{
  "num_hidden_layers": 16,
  "hidden_size": 160,
  "num_attention_heads": 10,
  "num_key_value_heads": 10,
  "head_dim": 32,
  "intermediate_size": 640,
  "vocab_size": 4901,
  "hidden_act": "gelu",
  "norm": "layernorm",
  "norm_place": "pre",
  "norm_eps": 1e-05,
  "positions": "rope",
  "rope_theta": 10000.0,
  "rope_fraction": 0.25,
  "qk_norm": true,
  "attn_scale": 0.177,
  "bias": "all",
  "tie_word_embeddings": false,
  "parallel_block": true,
  "init": "trunc",
  "init_std_qkv": 0.0357,
  "init_std_o": 0.00446,
  "init_std_up": 0.0357,
  "init_std_down": 0.00316,
  "init_out_by_depth": true,
  "optimizer": "cautious_adamw",
  "learning_rate": 0.0023,
  "beta1": 0.9,
  "beta2": 0.95,
  "weight_decay": 0.072,
  "lr_head": 0.0142,
  "max_grad_norm": 0.5,
  "warmup_steps": 339,
  "schedule": "cos",
  "final_lr_fraction": 0.1,
  "batch_tokens": 32768,
  "max_seq_len": 1024,
  "doc_mask": true,
  "z_loss": 1e-05,
  "train_tokens": 292300000,
  "max_steps": 8921,
  "dataset": "wikipedia_en"
}
Each number is 128 + 32 x the weight over the matrix's rms, rounded and kept within 0 to 255. Layers, rows and columns count from 0. Numbers have three digits each.

# layer 10 MLP down, 160x640, rms 0.13, rows 152-159, columns 448-511
092214167122094110149126101111101101096093117158142143091119094171104118148131119135120107061135163105135141185134125109159091157114105171101164106176112156094071118065155137138123128105112126
104173157164106120203146059179139113078140104161129101131187144098145106160088126089127097114127181158139121094123153087103154115144106120133139150139126155156119121170133145132175148101094165
094113156084142097077096111133134119119171127134136164128147089165125090106150135141134142114158158141158146113120134150176105090139189142103137087177155094103105117080178079048134139217073114
123137120101143067169085097129118059071133133125104121125138154125158110172140161118107119180132097088159180069145104043133097163155085131127178143087171187158175135195090101120069156153190124
163108103126141105107111158197114096205091067167110165157145157084137094200061109173125116119125109128121084171088174154131135171103169117119184157090150094128159117089123126066173104131169096
132150103076107160187116135158113141115202087102120139108169162142137184061115112125141128125139139174161113133078131092159142102109193131167089163134129170136150059102098188080092104088141133
208136114130115167078113087118162142122103092129132148071124185156112194121137119136120121162163067040134131102104139096120126086118104099102121164200146109140109143170165112084192118145115063
149078167159130155134128162092147108099142167121144092105145147149085096162119104078153105203120088183111137124104124134146123093101097101094195101128168146185153126091120148146148104179111131